Part of a small language model's weights.
Architecture: RMSNorm before each block, no biases in attention or MLP.
Training: a variant of Muon for these matrices, 443M tokens, 6763 steps.
Each number is 128 + 32 x the weight over its row's rms, rounded and kept within 0 to 255. Layers, rows and columns count from 0. The size above them is the row's rms in percent of the matrix's.

# layer 3 attention value, 128x512, rms 0.0776, rows 13-15, columns 128-255
size [101  97 103]
[[133 121 129 186 125 173 124  91 133 178  83 107 133 174 174 161 170  95 123 104 154 124 133 129  61 119 169 167 100 129 125 114 109 149 190 147 117  91 105 168 184  89 136 147 108 188 129 145 146 101  84 108 135 113  84 102  83  67 107 117 115 118 181 173 132  82 137 148  81 188 127 196 141 144  79 126  86 158 111 135 184 101 158 165 151 141 144  42 159 161 119 157  85 165 191 118 151 168 127 106  97 164 133  98 125 123 131 120 169 134 109 152 156 100  92 118 121  38 111  99  89  85 155 116  80  41 149 100]
 [136 133  67 106  65 136 138  99  87 128 111  63 171 148 106 130  74 192 106 144 105 133 129 136 126 146 132 137 104 111 138 120 138 170  75 114 143 101 159  98 140 100 155 118  74 144 127 125 152 121 181  62  85 121  83 126 147 187 164 113 163 155 176 118 101  61 136  99 173 166 153 134 110 136 146 130 144 112 160 128 146 149 120 148 150 179 134 165 116 116 126 105 120 152 140 172 126 130 104 108 125 108 123 140  73  95 111 116 167 112 195 127 120  97 130 180 161  85 183 165 135 143 125  82 140 111 102 110]
 [142 129 134 125  97 123 148 107 129 183 105 223 129 168 130  90 137 134 101 106 142 201  66 187  91 171 109 189 135 127 115 135 169 107 120 194 157 151 142 119 120 141 122 198 136 116 116 107  97 117 106 125 126 162 180 102 153 113 147 133  78  57 121 149 106 119 103 111 107 118 140 126 142 127  96 137 107 118 143 129 161 119 116 114 126 172 144 123  90 118 122 136 123 132 112 121 102 147  97 102 151  75 130 198 125 146 182 151  75 182 131  32  94 137 108 164 124  92 109 171 110 117 154 139 167 116 184  99]]
# layer 3 attention output (transposed), 512x512, rms 0.0562, rows 13-14,77-78,141-142,205-206, columns 128-255
size [ 96  98 107 106  99  93  97 101]
[[111  98  88 156 125 134 127 126 147 125 130 102 141 116 155 107 110 152 110 167 105  90 117 140 146 152 119 169 112 152  92 152 108 157 129 105 137  74 148 152  77 166 152 158 115 159 128 137 143 140 168 126  97 168 118 118 172 118 133 115 117 142 104 134 136 132 153 154 117 139  84 151  95 143 136  88 127 169 140 110 101 170 168 167 128  97 176 176  70 170  89 126 132 144 155 102  94 163 113 235 160 175  83 169  61  95 152 145 140 177 117 130 142 169 127 135 128 109  94 122 109 121  70  17 114 150 148 157]
 [121 131 142  95 110 107 153 174 203  93 146 125  83 115 124 104 139 138 138  88 116 148  68  87  98 148 131  79 145 143 142 117 123 127 144 121 136 172 144  75 143 120 111 119 141 135 119 124 152 176 115 191 180  99 139 130 160 133 102  93 131 144  98  99 136 109 134 143 122  80 140 110 162 133 137  90 101 101 128 125 131 145 169 144 172 130 149 103  89 187 107 122 153  98 157 110 116 122  88  98  89 129 200 119 134 101 104 121 140 114 121  65 117 126 100 115 165 143 154 122 105 127  57  83 213 108  98 139]
 [125 124 237  57 151  88 148 124 107 149  63 121 131 125 129 147 161 137 114 148 158 130 143 134 106 159 169  89  82 123 145 192  86 120 138 123 112 155  81 157 171 103  87 170  81 151  90 121 121  79 146 109 128 114 114 176 136 120 122 114  71 135 220 135 116  80 150 135 162 135 157 135 144 172 122 192  96 136 139 189 170  93 146 130 130 177 125  89 147 110 115 204  88 143 151 149 103 168 106  95 106 125 147 128 131 164 138 136 129 123 166 118  70  78 127  58 173 132  74  96 127 120 166 164 140 104 143  92]
 [104 117  82 172 121 148 137 118 133  84  86 152 118 105  98 147 136  49  98 146 116 110 105 127 114 109 150 122 132 121 142  85 124 116  87 125 100 133 119 126 113 145 128  99 168 150  85 132 151 123 141 105 105 124 166 129 107 163 201 146 159  82 180  80  82 102 122 131  96 169 105 138 114 104 177 128 167 134 146  95 142 152  92 152 110 220 115 167  98  53 173 149  79 167 127 108 133 133 129 100 164 194 105  70 141  81 153 137 118 114 161 141 145 166 130 118  96 160 155 116 150 172 136  82 106 176 116  67]
 [143 105 125 129  91  86  78 149 170 138 121 206 133 118 117 142  74 172  67 139  67 133 111  82 162  93 107 116 167 179 121  99 126  73 136 146 143 180 161 124  65 142 134  47 160  83 168 175  95 188 119 156 126  90 166 103 121 157 159 147 140 128  72  80 130 150 103  57 144 102  50 103  82 100 144 102 154  82 165  72  71  80 122  85 130 145 137 146 180  79 135 109 136 105  48 194 160  60 132 154  58  74 141 144 116 151 148 102 146 135 137 151  84 176 120 162 118 162 126 183 102 137 151 178 196 118  85 190]
 [139  88 165 119 127  80  98 131 118 175 176 138 113  80 148 108 121 139  96 133 143 148  89 152 122 132  74 151 103 105 156 137 131  49 116 167 116 122 138 151 182 120 115 108 150 113 104 171 105 120  87 167 182 122  61 139 131 125  75 173 119 139 101 187 142 100  94 173  95 114 181 133 117 139 143 121 148 127 156 177 104  84  87  87  86 103 145 156 174 163 120 138 106 182 106 181 124  87 137 149  88 117 120 131 137 154 148  66 157 120  85 180 113 121 181  66 120 103 140 103 143 123 185 179 111 100 156 148]
 [117 149 118 128 189  70 150 112  80 123 125 106 148 101 134 140 135  99 156 163 154  97 135 173 117 113 114 133 104  64 162 108 122 125  83 138 190 125 138 138 112 168 126 134 122  85 122 110 112 129 121 149 148 142 117 111 112 108  92 141 155 167  92 194  60 177 132 127 138  76 161 119 157 103 142 139 107 117  81 113 157 155 119 151 154 114  74 122 102 132 124 101 157 105 104 182 106 133 145  92 162 114 108  59 172 149 137 151 117  89 170  48 154  63 111 159 163 158 168  84 154 126 146  84 128 145  82 113]
 [119 121 153 206 155 104 154  89  80 127  88 144 132 156 135 130 169 121 125 130 155 129 211 153 106 154 136 130 176 140 147 134 114 168  93 130 122  56 112 169 125 111 104 145  84 100 167 140  98  89 128 140 108 130 125 120 117 116 148 168  92 167  75 152  93 184 116 147 148  94 122  89 164  73  67 151  93 167 106 123 137  97 186 166  88  60  98  60 170  55 110  99 123  60 117 109  99  86 142 138  97 137 120 144 118 154 131 114  97 109 158 121 153  87  85 182 114  92 112 139 131 122  80 172  63 152 118 130]]